From a checkpoint of a small transformer trained on Wikipedia.
Size: 16 layers, width 384, 4 heads of 128, MLP 1920 squared ReLU.
Architecture: LayerNorm before each block, rotary positions, untied embeddings.
Training: a variant of SOAP for these matrices, 5251 steps.
Each number is 128 + 32 x the weight over its row's rms, rounded and kept within 0 to 255. Layers, rows and columns count from 0. Numbers have three digits each. The size before them is the row's rms in percent of the matrix's.

# layer 2 MLP up, 1920x384, rms 0.0604, rows 1114-1254, columns 144-191
084:095093107132112080137124129152123091128110176143144152154198175158111122144110099103153152180124150108078180115125126166098142119144113148114085
128:099201160175150102100138120142075107099176112141154116177128105146147153154130137101190121134170101133117101155115161147078158100173149132131128
111:175086147107116155146127137118098131103155101146154136130097167128110119168128104113101173170158150121110094083159068104122135128156095160120135
074:128142138146090087170125115152089088129092099139121184130151144047096209164131105157073107153100093171151155148136148089190103075153099159195131
134:145109116075187099117137106072131108170129122132086141154150121125107118088152081101149115101154108156096095143081107153081124162137166137099148
118:151074136117106167135090082078154064171087153105083153078128130111121078102182190131124157136063110119096107134081124135161164133150128179167134
126:146099168125104173120128133106137097135061176120125171180137090115070120128128150139129122105127153081153105124113145122094113131171084143121084
062:093155125139106147075066152107105143124168108113128108138099118121170095100130085108157144144136168142097164195111170096151136127141151121148097
129:112127142113075177105128143079063104161153119135144102115109120131109179105136189138054123158138141115122141113143099159065049178127169170101113
129:121053183121132099120165127076126074116081117130104165121130123107076099133203068075155047133122040164071134125044129089141127163190134150184127
121:119084095155169147124230143087142141117126048101174142182061136133070101135148160137102112147087106170158113147094097092175158096095127116156101
114:135092071178135114067135162102161098113160142094177143125167146141125148066120126197087119172147083121121159129100098090083129110107156141105107
107:102149128120137065159109098131101094134065145154128165133171171229086096170067141142126134119156088153110116120133174123131154101139163121154115
089:047124124118188121120145145151131116112111109158091142169155142116159145154145147147087152160098150122162150111121102064114071077087200084122115
062:182152149173124122159096118122139114137129145099117102167132105080172129146144119152090068092190137117077175107130151086163069092174082123141126
126:167176085076161225060106102154126126136094109147126090118118118182150123107167062126178100142138068067154173115118115129172090124065161081109142
102:163091125133142089129173152186134138197202099157078088167128110202203134099129132152127122140122132183082098081119121116115144108145141123076204
107:130117172084159112108182108159130079128166132124105148112193134140187144169089167125089063134165130091120128130140202110143042083113199134097159
106:130115101118134133089138128121051137113101096134092152082113154099086097073136118135118144117068102123117181140149069129132145092122172136141048
091:138122171158062143147124141093084125128134145150148152178110103131108132154163114110105120118110088123108181200140137166074081141100165127156153
110:119115130156152123128123193136131149106122128108187190136104053058157129154150162078114167114149168172090175126145141085114121130130124134183099
110:120159159103096068146172138134062160153117111130135195159104164118130134103164122144099147157143137107117073138122147130167113114146085135117130
117:118131059069144116088159164073132142076106100163087150153094135139140149141097146146110140098109081178147185112215115175069082167086135176118140
120:091099061083112126138155152082135103157079139181121148140050089142168097070088116113136147160169140163154161122205093089116130154097160170047134
041:073151166123107158076147121179081112091078163110160149107086151079142135169177115144103078162124114120161182122172128148164126131142158126112090
127:102108031121142087107123120138056153104123096102150110154074138148072161152145096087097108107144082090153075140144175183088144115128158164160149
099:148115134078106118132144101159166097154071130180138159170094127155118185161103087114130119147144079199076077171140184113096201132133157149132142
116:143115099073129156109168084157167116143109092190123112109154158058120081168127115124083122098105146125121213150114090151122138116104153065127124
062:094169056181122191139120098150114139123083131104165175124088176132146136167143157142105182144097155132126118170130086090148100136163126122143114
075:129178094160114075136111135117111170116142097157162146127179129109062094144192107164136172107132134131093148163130103150064139162147193162121129
067:125090136178158130149123157074108124127123126159118114134065136118080112121118152165115072130111157134162115136158094107151114163121127155110123
104:118082048110085112140176197094142183150089090104163083155102165094166138096167165095168093120095109132083156124099133132161081086129158106099051
091:089107101125155129101213171157070129153168134142156093089139094107217137142135103146148116139138134117076157130143076123158120140121115104148181
086:077119095070135162062111140088142136105117122154136110189120140133145103119104115204124110160116116129123136155125122071139107091122138118143167
105:132048126128164077080135145123114183152135161136146170145175139139054142194095138114069101117151118101147178194167115103161124172187109099152135
106:125104085151122087116161135152067083183120148113172086126113152184138137135095117107157189106128234142178110172105152094114115129130106098159103
119:111120134106105170082163113137129120150147107106179158153050098129136153100126153145081161154109153100116119144087134130150174125140164086154103
109:156139130131029064211162093141147148114139083098125174109123202152120135119156094086084109209120170136092144147141068116141151078163161136115138
105:073068165125146161072059167080123113183118141091114140194118163111133121071137099151122144156125101149188151153094144113132104107095112145163152
123:168111138080141126142137116110136115164167176142072175138105034046096084139131163167084130105143135096119136134064163103151069147183107104150118
114:071127067147132112110154098113092123151180121096184127098085144122120082103077061148129163139134128130147099100190177173140133107161097197096089
060:173201129203101141136187125127140108195135145171131146136150079128128142127145165158101104122137105128134157097128110090138141121151135129118137
041:068156159197154125123123142127078157149076128166174124126127127109101127112129175133144182090130157136136149146228115110120140134125116162134101
126:127139133069149136119129127126074150084097070215118116149170159110127141124128212147139097071136102076083108102121084113049122110128123097092148
112:132110129112097152193059114094095184101105124168138111153159143121123063138086141122075177156115171128094134125146101124127089141152132182107123
120:110121100153128083198116103048061107110112116089089118100146154138101132142147151117117056169156091106125129152145115089156125135154118162211159
098:143129174097139052136113056111159052210113141099145137130141084088105157149190087126112123133090152122159119189104097121149117080116067121117134
081:096207129149153111181141159121155106188129129130083141137130174097134093179103172166171134105145073112106126119161137066124085126121102172089120
097:112115067091109134155111088115088118208122142128089120182142116111145137189121112140132063103176122123190161159120147103143120110198128092082126
119:083100147148118139064175194067146133074094097220116137099183142146158169143129096120130122168152089119110125107074109168143143120123175101134157
113:131152047165074150124080154119114133161078097159122104094134144130161118143101134148115145177169133168123203189162108101181124139095131116130106
121:098190136146181129206096129202151152144139144141097132139201162177128194113094169166108130147109125151074085129159093165118126123115130137035140
116:050160134141119177105120062141056174143115177147108160137158100148140101092161129126112146144108171090117195176138138136142108081139121129195152
062:133068061163138149131121100090035155154090163148159158096089113147115135145134100141069141170148090123176195124088135111141098116157148163156130
122:149179096145093151148134134109160128129113182105121142118205091079095107135102122154174115153130124109102085117128110119142123089146169107170120
117:154129182164151127122111157120151145146117110150166173094176156127072176133138104111108085147093130042185188067146107160158115125142095108084130
062:234150160157138133134102129138118127087148136160156109173140129119108114138123074112161155137113114139160156152124094066143122113141108110111134
119:118112087125128117131152165154110134132191166124134126134133123078171132195095164162108157139106064139097123135108143162095141072101072079091096
108:093170087143170113130133135149107120124133141134169091144096181185143072164118071094138108076162121111183123096161119108149103114046094106149059
121:095183092121164114148108137073098151119077103135110117113141142087100165094132143097099108140071133150132123100155146148179156149193093123127082
106:100083100122102154118196173147124086105129172189125138105185157130133094167149099117124150134127125108120111141167137137126080133121159153134146
068:115120142148159135130115092117224131141098096143109097132131084070142149178133168143142115047125081173128152158085129131122076139130140150121137
117:175124147105105114071158142148040093131108187142138139123160127105111124201097113148133110123132127151126106155104106169164087131135095170169066
100:142130145102169189147103089097109155182118096184141117132106107090157065204073155212092103144134146116100111144157136147164173117134103091086098
108:152142084139128135174133140073106096107058121109102178132099100150162127113157145083178099133158135072091132199131136150152135100130158148100187
138:096110140126110080104161116145125100167103173150134156108102148145100074126173159190141109157160163169136161080051129064123089119092151159098134
117:145113053081120108140127117088116125140112085116174106141130096152145121166127102147152129146096107137080093138094067127128147121174146108106180
106:104107116141135130063154086139083127117152149132122149159142099178142172124143121096138162082085140083134185137087154134089101161123150172145122
080:127174092183154120156147180119147124149159098185093156110148090061139148162166111112159150119148135127138135110136115142117082167152162164126156
102:080149101095199112147118221077090128149107122128136116108076132094190120166117116133139115156165105136142081144123120127150134147147150137176143
110:138126088074142189099130131167156063128115103174147189125105139114067119114148086101098153101109046085104120120097123221118107106103115114219175
064:062103110183126119120126162105120098054124092138169124172189124131143176110059170135105087031111080091084214137188145152062077097167074126141182
118:133076151126085124129157185079089116110143159103115135087155129100162120200160134095100121144137116130164140152149126151146143153105104146152123
048:080070136168159111075140176091062137148092150141059101125047175073154102152124123123128088152126125105174152142053084163127133021136181186142192
059:160106075192089130184106120086119120120111118128094146156154101162103177204189109148120112135111164150152192138130165071106139112120165178154104
108:204137066099115065135148071131129077193144121139150111094177151099120191160156170101111142085108117120113122104101118171125143130160197101128146
111:100162108112082135147130127085100097100106117089162119124076163088121160172129132130110148125164132141132159121137182195101152136172125131136114
116:166098096097191098127118088075141073178107169092057166133119211163121189140120099116167132139078137118136149173177160160088110073114067164090144
059:107109153136107132110145198182112087059072098124162165179079123107146109167129123160141107161152118130127122163078121146150116147158125126171103
059:116137154108151125107088172137138142163179174095115119143130177074150106146070123148086129209095139148126155195135087092138102086134131146115115
111:118099172172089131143106088175112089088133147099109167139149162151090139164144119127154121128142101105121136125137126101156119133144173066131099
034:145081138139120198097157174123101110064181112144119143114089122124163112139149113089109080121129083152134181146201066136120069143186146145122102
130:151118071177130110095121152140087115172097128101144143171132151166096119081120111090133105103149084110089126141179113095174109123109154102145107
056:085127069142145148163061141108033127187146104080151146094181090077124127135167127148159121127186133138089137101207086054122102172122150146166116
045:127105106119136090062143117141122125139071148121112181138124162131157163155112112158132115129111134071120158179127131113178110163123102127111162
078:099116104142171141111143089097146121204135146148189195142097205103126128132153150155136070153129102142091161156101124100186121099129140114152122
054:147164097143127090117150194117151162122156158069075140115161101118161160128154121113141098098150123102075170118159114131118148142129124207086202
131:084089118186114148088153130147069162060125127180143123142140098139100138159159139171125166142106137157150145133118116085123189167107084083119099
040:149102176152164164194118225160171098178126157156093172141143138155108123142170094149104113143140088120079159148195168070138143136132161139143110
102:100160128098058116204106083139188084173147101146150091189145152097133130115090097111169104149098150099149085092135129118106140140165112141135114
051:071062111132194137085080093115020118120138125163151161116223154140181101117163148109128119095124152120102139133110121156137146160094154131160082
113:158137059180102070128122106188180162103146089096154114167105137115124118168117126145098174130116100113125114093134122071185121107115112109183121
106:122074161126099117116085021105133099108109080119121162093121162109089083123177123106068149089154073135118199193158128155108114189113156101104159
117:116125107164124141157137173146091166099173104100154141143132112123132146145093088145164143181039176167133154168121154082158126142107162117171174
049:094097093177139117122164176092124168146137089144150116100142117141170098109169125125066140158126128114123124105166085118079140112150109102027082
103:103169098080136157109099096114122166085170089121102191108116154133061129169113137091142111124128156087083116146135098124177167092126153115209175
070:151147107164115090102108184111138174111084125083101159140111154120149164133172154122082153112130127063116182109146125151160160136142109160176167
063:104101108103101149082094174098130121095106166099138151150115127080085068171082164161070130173173128137077147160148145102105126147163134151097122
119:095158104162152131158101128108156126055152157110122129119152177082110121119146186149113168128113079152107128159133146100096136115196129174134131
109:142098123152107070135118128058165120142168172162077108157138074124079136175141190135128117153132129097098126140137113134140161081164105103118132
100:117114093146137093125127142080161189093116131099082120125135135112132129173157127128150151128128081153113111104172181108139070157150143062151151
122:112128133173066159134143084166077156127166174136109110081106135108143126107150115104153168123121097155120112166143102109128143127112143179085106
126:068144144146128117193151127089097118074126122115120166198143183179099188179127105194145129156134195150136072099112113121117112128095103157134102
060:067145075106134191098103185079139159171153114086147133154116140105131116173199123066151115094080121158146127136086141142139113132154150130047118
104:127094141110095115130187092082077099160093182112090066126142025106177082116093137144118093133141139125115179113134130100160161077148195209121168
122:118043105130139187155073158115061134175188115107082135145127204101119140100164138109124127108081124122116147162135164129199150153154076209077133
120:146194122138121178071147105110126111108049076109131082127095129132169173115129127085114124170152119117127152154144119124140115112096140154127169
124:065116058133186193164123105119139086124109093132089181106151138171182135130152120088088079138121171073155106122102130123140148089117149169129092
065:097114067171188092149074147065128114112135057138145176136112133148143181153113168158087125144111080147097121177080117104131133097150167140165119
111:149099127109153127130128155085142121067132157115202127088110077116102142162167121118079162092122071097144173123092135092121186106140167125149117
112:141129145151188110123106132093151121134193141159098148109081117102090194138171087111169126069162127119093185137170123119104143134074109120155139
100:097159124134110155147141115119147127090100182110122130155094136056158073111116128125104119125131104097136139111124111095122169047104140117128179
054:099091127150171091056078146139146112155134149132127166089122178094173106166135123116144098126078141093114123161143182094094126131171091158062118
109:143130113119178113075170112153110098075129100086102144117087135122109095151141141097151099100145085164162159096161150142131056149162148138143112
109:106185119176090172083154091120176100137185138126126124114150109115087195129127107154110172121142111119102189113123162139125092084146110140142134
112:138106113143090057136126151108144120141074136193088145157160145153168116116150134151195114106117129181093117134107132067123124088130114070153132
121:071122085102154117113140095136118176119107096086137152102118121091144078098137172130134091161123152074115142156084146146149151159102110107109121
125:104135070146105091130135128084132009087138111115141108165156149118141174175153091082162155132098147152105137188090134123134199087127216178172156
108:103118142118152100142174185023113090121123086121124144140092111152192115158107109066121118172087113133177132174174115124089128111115123105145151
121:148081097163172111110134158097193172200194138135093119095049111136115155210115133166159148251106113141046107105228120143112142140147097139100115
104:149153156110148111104115124138141149095158093149156125154097128186069078152163150054138122150158130127097162171119125110175147117106166098152187
105:105141131129112099165067148129087141126171099105126089119081160111082099148118093112079082140141110134079152123141095123169118083155143175131170
113:164118105125107083119061133108123110136100109136117143156159195125137187174125115111122159127097157168105195122053080135112146128114149142178141
109:085143162125073124146096152161117124119116124139153137067131144169182100121142037100100100093156105170114127130183155147131135225130166156162143
109:178168119142089112117082098105101161118193146098150130109124134122191124166152139082152100170150115150070109130148171082129120121129183080122155
106:137137159112134158131166199153109163081038111162115105085099098151151159172118084110129100137154067125161125173171079173165113170112137125090145
098:119119110126165173182143128125065077065147110110112183153109084066107098164118099148116152133105088094145100116148126161119079158097128174149126
061:153122166148099108164152124116122107124159093123122182127134146100149174097094087146114062156106174117086175127159167075160173157143146155119119
113:142171086114127162119128107126195152148084176132115149129127213134148083082206135126121125126132112105128132099139093098124136146179121156116105
045:102140083160085119137082134094138058097160165140133136096164159027133171158129131079078112078148084124060138144136134150172079136184163118146145
106:069087118100084096111137203104071084139185114162172197129092181126193123126118125142163131083078141112131126134103109161133120097170159104107096
112:131230112088162137180139114106134103136160185138147123122124131170148154096178182106098153137097117105180084177138099127111173115130135118108156
118:114144029046183137150115119112109118172071168140139185151171181140164108113135127125099159113160172079059233189115147095141111153093161168105112
118:111059064067181081119091149138130136184150121137179095108104119142105145131141115118121113150141113118140086122086062178211103130095169141140092
104:117099152097180130191148105118154088165140118158121172143146104178101132126167092136182137138154165141063171127128115103151147145188175111115056
047:134127127083118142178175144067122142125120119138128186151138164158166053061140144100169084149151145179080146120199139134172090127143147160167186
102:150132113158098170083112190119168149135122135134133150076139090132105139072063173117111120187128116196147177153199115129129123183173112151131100
115:126100102133121105052128115144135112183137052110108114161091134115154190127129083142129074133029083126078116171139136165202154117149083121159166
122:138156108200150128219100128161146111177126117150148153105177133050097086125088164109086141181085149115114140113087194127150148121090143115175136
124:141205115147180112143135124119161189137150097095112100133132123068116180122146192108101104104161129120108101126144182113080114143146074178151104
113:156139080093135157095150129146152141092124141165106161145089092125198091089140174099138149180064124094085069134134128090179111146114048158155141
# layer 2 MLP down (transposed), 1920x384, rms 0.0628, rows 1114-1254, columns 144-191
122:142142153106087131129128115132124110159108146083142110117117129113104157139110086116175167116115070178141107120123130152148132132104165093127123
116:131123115137122073092180131124100120118090151136103151083111169135142139135092107128056087104095129126179137074165139129125174116146046131083110
098:090078089131083130184098169157184145083159144135134168099207192148141130169101148159144112131118099082121119148095159110135137100111100129178149
090:067213162117204164145144144161146147104090162097085135120174167141144094075149152053132174134137167154118136138122096139083127137196083132107134
128:154147111077098151091088117173145099124165161091139100114131135142148121150138121156156115184088086113132101151083119135137133133099122141180107
115:146153129129064152142147140180155076114109134155130186141175107180141125072074161107176132150100135117131087140145096131084152132128157115123089
113:137192121153158113135130122134184177207130177162129107053137149134103117145112139124187111150154091117142205134163132149099087154093172153094095
079:153112084132113194139058142138149077073160157082114078167154125115103062086106127071151109117126136120075075100104061109070125188175094117101093
126:133144089179123083146066192157088083132114079148132151131068137178168143109134123159104135127124123161155091092094122171098185153094130145130157
117:093128123161093153104139118161136179094152153106129142081161142132117104134048119124150086064123102152159156119113087057053155138127136132119041
120:186058110156068120131138159114166138065163137103132100092197152134125107146114146119089126109167119131148125095129123142116180066197097093127162
120:101097168179167127154074154171154163124068133155108162162139084105136150136154104121162123155101095142112124125117131147070091116118124073115069
105:077139125092137082144097145133136158125164172115155086088142150087138091096101137195134161091097156147113087082150152112121096076155082109121147
103:079122155162077098146130187107103163081124098131111125111157087111112070136118051139095127114129095132160167142096177176138108108122150105159141
059:097095107146164113195153142116148170198169119127143108064179135052114140083138069103116116113097111069122103135100031144102140139111128166159040
111:100168149155137093126156115133152128185164123183103132100110108160125104088113093136158173138120159095161089087103149080105112149119108161130071
096:152134179104131118152096106133105128073101145150146123153113168132135153057100068107130153135125105148154114116174166105125068078120106135165193
109:163130171131213103124131114125143185119084125081132126096139114132190148134101107149168124101142153135168090116148098136132116135078158119163134
105:066134146121149048164151167096183123139107147112112113103150145136104117151130075125143071158054081120184148082139127103106128141133140097172144
094:148134128143183171139126151123128160116089089129109127092154116110097095134107219163085153092146132138161029054127118164162104145096177128154153
102:075149138147090116143176161106150150147093170148093121130159152155136152084120108149142162131166075152159100104156111168077125178173117127107126
106:054150209121060125117129155120113109188133142097127153132119149163124136121109084132165144101180097151135096125116136192137167188113072121163137
118:152101189133145121093107081141222113137185107092174144125132140144181189136113070163179070109169107113195081030166165121083091163090127128108081
115:108144096121166133160107106139113092119167104096147107074151123092109125122097068117112111111090159124088132064077135164116121203102111176099159
036:130118130054062162087128156172144163139161116132153127139129136156168118156140086088130152153130112109103103130123157126109136139175097138140116
106:165123168096040110123174149104173105111126135090166121109146133128159124116154114069126124098134097112119128079115170148136154081140128133144069
095:152138161144107182113105149094181158094166143139147048105108151102098079133132117126142159115117120144128148148094095112107130094099149165092133
113:069092163138114088090108102218149110113160159075095069114172121116094110160108145098140116113106044106164077111169099158124102072108117118168111
069:158150156167129134153097128124156171095105125116048141140138146104122136132104125113096106123127106164111153087135147106172086156065130100135132
089:187126173073111106118144155128119150143135097113141161106098154119149071103138068128113137147115106106150135122159154143105111135148119116070124
052:088155152188126152127168150154126128088104150060127138170154167100146130065171129172069127078147120166155104135152128124143155097144134175071147
102:151164121082072142140145195128148155120137094141146103184092162108198150148082105100135117107115133106123131155092084131082095116097070079142145
113:142179161109119104116121158115147119082132120135124123164117172182129150111088114086117136123099160107096151095152132094097078112171161165097072
087:117136190136131110147101100168086182108127127112144078155122082096095164096168078093113141109094113117174128146113098189104128114123090126129079
105:117141179117108102146169159083171142129121184074185031126172121081143101078187146114099137083154114112109117085186102150146116168091165091144144
101:094134162126145128090152191177090111088113128066078082154139068169146171146132134145147151136114097133102115161170085168097164152062164104159094
117:113105097228101125132151167129151091124188105047111134113124139112164118128143132106149132133118127065111168097141048101143083167112141110117186
105:096145116110043065109115135133141162109207089145156107075156156130100109100103156113159110082118126106127054124136102143117135129156070070144137
104:094129131073049204148113117183141122066122095168115107071097117184110121080096139167149121121109113141151130162119166162144107186157099162097141
115:163108202117140095148165135121105134185116122100132108122142105167143114153121107174111050097113088075149127129135244118101124146163131126095135
108:141116199113114139147206142105097172089137152127128159148104118110158199121153197116130093153177113160117061123112079098111110136118115114142132
071:161209114120170156163160147074173110144145134120142091089177099095130103142177094111140087163185069158183113096108145096078083133151085134126144
042:163152161117113160134127160124155147131155136080124125118102130092120099145151115159124159148132124081153136105109109178136131132151136119131111
119:114135139158136140123107143149153095126136114135104127119115089139097144211137170129136103153125114180183093100177092111163192095095139089086150
117:117146159118160089163151208144166127091070128077119120090136164157118147134153088113141155119126155132061155084144121095096093112160088102129117
120:188126125093233058120145173078057108123147122105125126176144088125055113113097110133110076162126070113104137086123089058151103124148158093124128
105:105092122167116132120118215131121096044106096078133177086158140147141126137116144076128143098102127145162137123183118141130210131143092101153184
104:085173153135149061149191216135103137113162135121120081125118161076139064143083125131101117094064063134140143125105122152097131122127092130079145
101:182157182131099135132114113152115160091109143142137094156146085177077141101169146127135150147100132163165090133142127164106087106067098077079108
119:112133099129116134104124133103084111152134127160186124142092123146168128104129110132211178164197102145141144140183136131107173068107166133119145
108:145123143130094130135093143110138148121103087122118123108107120128194035079094133150093142198164127112149151107130161112119120085165182105114114
115:147135186124151090152120078116129180158070114175100129078152087089119093111094066124157131101175091075091095155130149125199141141121094133062142
116:124168155100132093164127103069149168103128175122122120133143110164170129116123117154117133137147114165146151160147119137058179140141094119192080
084:156160155097151056174129155060144116185078096113127137157100112088107133120139098111146109148076102092184081131124183130178151091130121142151121
119:131137111073151134140113167187217118159160081150142101056112133088122093090056112138112106125150113130109126149194141143126156143092110123101142
118:161120119099129122131107147128161145140122142183103109140078134073106140090164157100083165121140086164135070144156064144155084124098159149120145
062:150107136092108058158147152103185133055108103133131080099115134134143054098166066157179127138148125143103109078050106176166081144135098101129088
117:160147162150147106163108081144127115186152118053178072087155125200140157096109132125101131100122142123198105098150148117123174107146050105056161
103:173088140103099182149121155119142133127153186116167122108106172112106060059081132173132142101104163101115092124115150114137094185130116119120139
121:167108149137192100178160167129093107097090135095112146111135101154119097136045118157090092145098100105090096174162101145058159154097155083111133
103:117163166076110109139134107093133115133111150124154112134120091095132144106142119107174174142113137146129052139171090132129055186158084110137155
080:084146090116172090086134198196132141137154152127160107123152147077176221110103080095133107146106143131078181120121172100110169142137141123207111
112:153133157161147106159089120191161122155148164080129115091068083122119086152090073119147115099088147110163093105146175160125111103137117116111113
105:100146128093155115142156123086133161097101128119134172110113141104164173050087101092138174110141170191137124178146103147091069150110105153125145
107:101140212116120077135156151125129155098127129152133090075076159022116192108042134082123132095095138137162061165144099173138157132124049148150099
126:137078139095123156142159154115080125141134153135138131163118123106130127158145075122111088114186115158076168156128170143155084135124103115123151
116:142127171113101120111125150115123154128111097111142088149144127129187155118166103116151148088133120109091130150147132136141106088082165126114165
120:096104136080137087141109141148166184110158167154123089080124100147114098065160155133106107164089115078145093109132151099141109138116084161118148
089:084117132097179143176116139128128178187153162082099106170103147105124105092071170124149167118147128113133134099161106136141091148109110166090147
108:119097109143147132149144166108111124162120119190098099086098135095113150066059147163184168074069107124165113089125170148192111128155084153167071
103:171147134135121053095169170130159222147191146172098106051130139145079096173113176076198124104138154164180183094157134062128109107142096124106083
080:148111127072110142160162199132156115140129120141129059122185188127097108149112117101155075143098113128133076122085095166135133112083124187186141
112:165153228118108202080111155164098133126131150122117075125224149147085081067102113092148139150159152190165090124118071135088112098137117137134158
055:120115139129107130066107184174199101131121148141134106076113136164087157150153131145156084114093150128151119107115180118106162125093164097162105
073:174129130161137141110133138098113121150125182107096105088146099132120157109083176099107149186134129188145161155177095084161098147163111154167089
100:148140133145067121098200088060175119152113134093128117079156167139129080086132143122160140137205113141157111090105124129148165154106136075104088
101:168130119105113139079215151192150172154128167159144089141169142123133157078109144125087106153153157145117071130103075090139127137097094102160098
113:107108175172092142106126119121204152086131091136198131140141153096126105119098153134087088126142110147123120148134125129140120168116125106101207
068:101135233162126120202141107120183147149151203143117120137083157116113148154100056125103130101145110129097121111162144152123067127079131096114144
060:090109163119103160119130132148101138109054082138102138172118087156130121073155130135154098138108094092143059112139096112115148187131096127105122
108:142108131115133055109114159171089146072095147081166046135174117164137131086162106114096178134124108094154126131152111126136129101039119115136105
027:143154184105155136172181164153122104187133163088159184078060128169151131148115124120134169150169093156180123096114175102151117184090125155090141
113:103133134069129113135172086142144159147127120132135089153153136154172096114086124141107109145161161106112134136188158128138169109097189129102112
061:182098102030119149155177167157147134093107141137094116100136187155094128052095092099136134129149117120140175105080095153089172093098154161101160
041:101168179083098117179127214125136126152170145156106134110136155085164165095162143087170105099161116136149159108132105125145096128110139135179145
099:095129100140132142134092106195116160132172118135129146100096190138114136138155160103140130123175132124154131086090143127125160130170058136146114
086:074118135151116134096160123152165155104099116124162101215134159093159160052158097178168162107155100091121118169103135090166140150071153095131172
129:074119116120179137144173144157112141105158109179112129157189085099157137058128148169140169142137145133144065089124163125154111143116108129170156
056:116159095108129103077124105081122097092145119127134133162143104142130135208155096124120166117067094128132128156115135131124123123111152125180106
107:093145132168146137097094143152156151129142191101158104071130136142083128134122144088097148153136124161115100174120048129146170075106097122114157
057:144133136089097141167119065175125097117108178080147127166093128112088096149083167086139100177077096178152111102093100167148124101202155188137172
112:104165115098216082127130120149144104140184148142127107135097149120108090084169105167118149123073087145164143134188188122133207137048127131081114
112:138117156111138109149160159158143143156126113119196108102171178110126082146108115105148128097150117140153155124141117131108112144155116119082131
110:128142140086141102110130077151164121161138148138134138115165149165111130050074133118095133182094116164191146072133153101139120152190088119114071
046:139103134072091143121176152123130123146089152088138137153179123171172101148112120132163113114106068125111099179129135125126108151148146149138108
103:090107169072098078159090133128121119101133147124173108087184096155116106128064129121163119095135124107155103140147108151108152138108122122171125
087:114117104148126126131077111124085190111134171158122122037127125139105122110090137136095085107105096142134126135113164115158083162164142146124115
058:173129141174157127110191115135122149095142163174092079104180123125087118167135108099083127144061082144094169174098024176080122113154085138152162
109:104090121120149112153137214148095106148122107095130146109098163117112097175131128098091096171146151082069164137153097128062135094108094095126063
100:093123152070134140102138101169118133136121117111164135120150084081134125144149114157097121144095047126118108099109146132095125114143087165092058
105:129150090096163107132132132110117128125142151142100152112093136130150212097095134104105122150186161136209148038133115168087120163143129158099129
109:161122186169163138142141145136168046095140136152132135188175141117062101153147177166129114123127103125143086122138137105153074163159130079135117
104:122072121024098132095170097169128148132121082136177094106167172179168132113146118132121133124121124081134134140090149130108136128139147102169094
066:132127147116136144153147094131177123087111080136114104093135150143131108105173104098134115136084138135164185105184117109095131108144108092182118
107:081130190112136156110175129129126097147131174122127163112182133185098115084089131108090116109109160109165097100097071066097148130105099084141122
115:116125146173152163077136198178123114180120075129099100128167130082146088104142137139102159083156136148180113170112157160100131082139109130184100
113:108147154101117095148126120168145131121193165128160156088152126158164134102142108124194143143146119094232153180111090137066113110104131106107172
116:164196195098096131140142116151152119108100173123113142062069128075102143127142119106121163134119056138112144171125081069127167120099126080116097
074:091166161130161110141130145129146167170084160131157050114164139099142076108124105140166175111120060137108131148116097102134155100130120088096119
104:158127127083157122186124115131122154132162135129086100104140065146113158077123102078140154116187130132159105137056130179044091153095067140109133
105:132118208155156121128113075105190082167141140101149102064129112070153163064194124180136131120176185100169105125179153091159173132114090106105129
109:152097117106135116082054103153138144098152162109114084134135173153114145074076102137144171139130117135183112144091109136119124052071134159116146
058:128085138110178109146126140079089188166140126157156114133204062103082113089094107134100125195129101117143115118166127183116073134130134162091147
116:175151159169150083089122152191142145074151125116129154138121071168129171104104112106141162122129102103125135110144122146084189152182092147131089
104:114147124115125138183131155153177147101110115096088098121092154122074077068098139106149180181127110174086093100153095093125165143074144162061109
108:102186105120049123162118142097146112053105177132116091109171127106149110121097091116185112095129108075192139102146129133163121148116092101154130
111:143157129127124129121091132095132081137116161094110117115141101085199162144094096125187156125175124106096175124087142164111111185136143108106108
124:149172205130106125100150085201080138132134173158123127095121033144094113099130108124100118147114134072091126071130129064152134195114033093114131
105:140134091104129114110202060123123122085163147146169053054108159138110121097062104100147182163114159102120124116112108133069078123186178172134134
120:139182120087158157108113117109098116109156119111174118123102104126123091120099144142065082124189171162156165104151073105084153104107122139149065
105:108161151138138135134123119089145126146135155091174103070128115093154134099067104150162123167095150106109054146160125176101108133098133166158113
096:127179153093128135097166125143153108072140139106158146087172128154087128092110129072109146068176095149169184183148077114119183165138088088177128
110:193148142159135151166169156156133175116132075116169108086166125114184037093127117139170093114124146067102136127176117118130135132136092216148163
109:122171162143157176139121126170128117139160161110142106072126131126100111100088119085168150089119129168102142142154059105085123157107081121153090
108:101122097115080098166128161115162148114144122130145116126150170124125120119096135150156177147204186146105146047173123084147053170136098137097113
104:109111098124157153121115182092146058185106145121178102125084149139152159094158142111077151125174130168128104123118145142089148183080091090109133
102:138085101109122142135144118131167102136124131199133084091114175109131139129145194153111174153110142087175134179168115090137150160089164137114117
060:111165060111145101155115100124137083118083145104105140081110161119112127181139099137149092128112125154095161084134121140089076159099081117070114
116:128172195161136150097155112156123156131125055082128165091101165192105166128129170145146169118079083136131125161141138089076152080117099112164198
045:120096131101075130151138144092140110077116144106189145159127126171143118140158111135151150106152088174147139115123080160161136145116122087138145
101:107110132162132131119080220081153145155154186125122134081108137146148129098111089097123152125082126155159050148104126159142153163127056163092099
098:168042190107136161134123139152167196124124163112116129104128075059114114141145112097178093160148098134111107127128104110068180142161101150117089
114:098104116116081139185148179109185129121180175160142134100190111095172130181123153063155126183129095093127121058085085184166120122156098100133120
108:116106190058078082198160147085135105153119172135093126121109170144156111133102159195094144153130130106117104058179159143092132098100155109098139
109:144121126085152099134141175072120170090156133112077130081217061110125155208129117065082101154159157110138137184069129127140140159108136091132076
047:120125141160151126061088189149110140092106128153126110104050152089111154096130119129150122145111150138125118114100161116077162183132133130105098
104:095130109059083151115193155123168125097134106130124063088196040134115130081118109122075103094129150127105105162110178181058150182149148119144046
113:124161092194121056080155113192182117105097072131190113097172120108107148145095145131153127194166119175079155122148164088139158199194146087110158
125:112096136097146123125072176136117140147172161161128138118142109110106122106108155081126098126050137093091150173133140148136158137136052083149131
110:150123133061124142152128154120164123126177092120102088153124095121163075120152130154133133118137140095090161137175104131096055077111177103154126
106:154130186079079095101132159151144163155124127148183071134130165114140121135177080109117119102098138108192135117092050152107065179176105131105179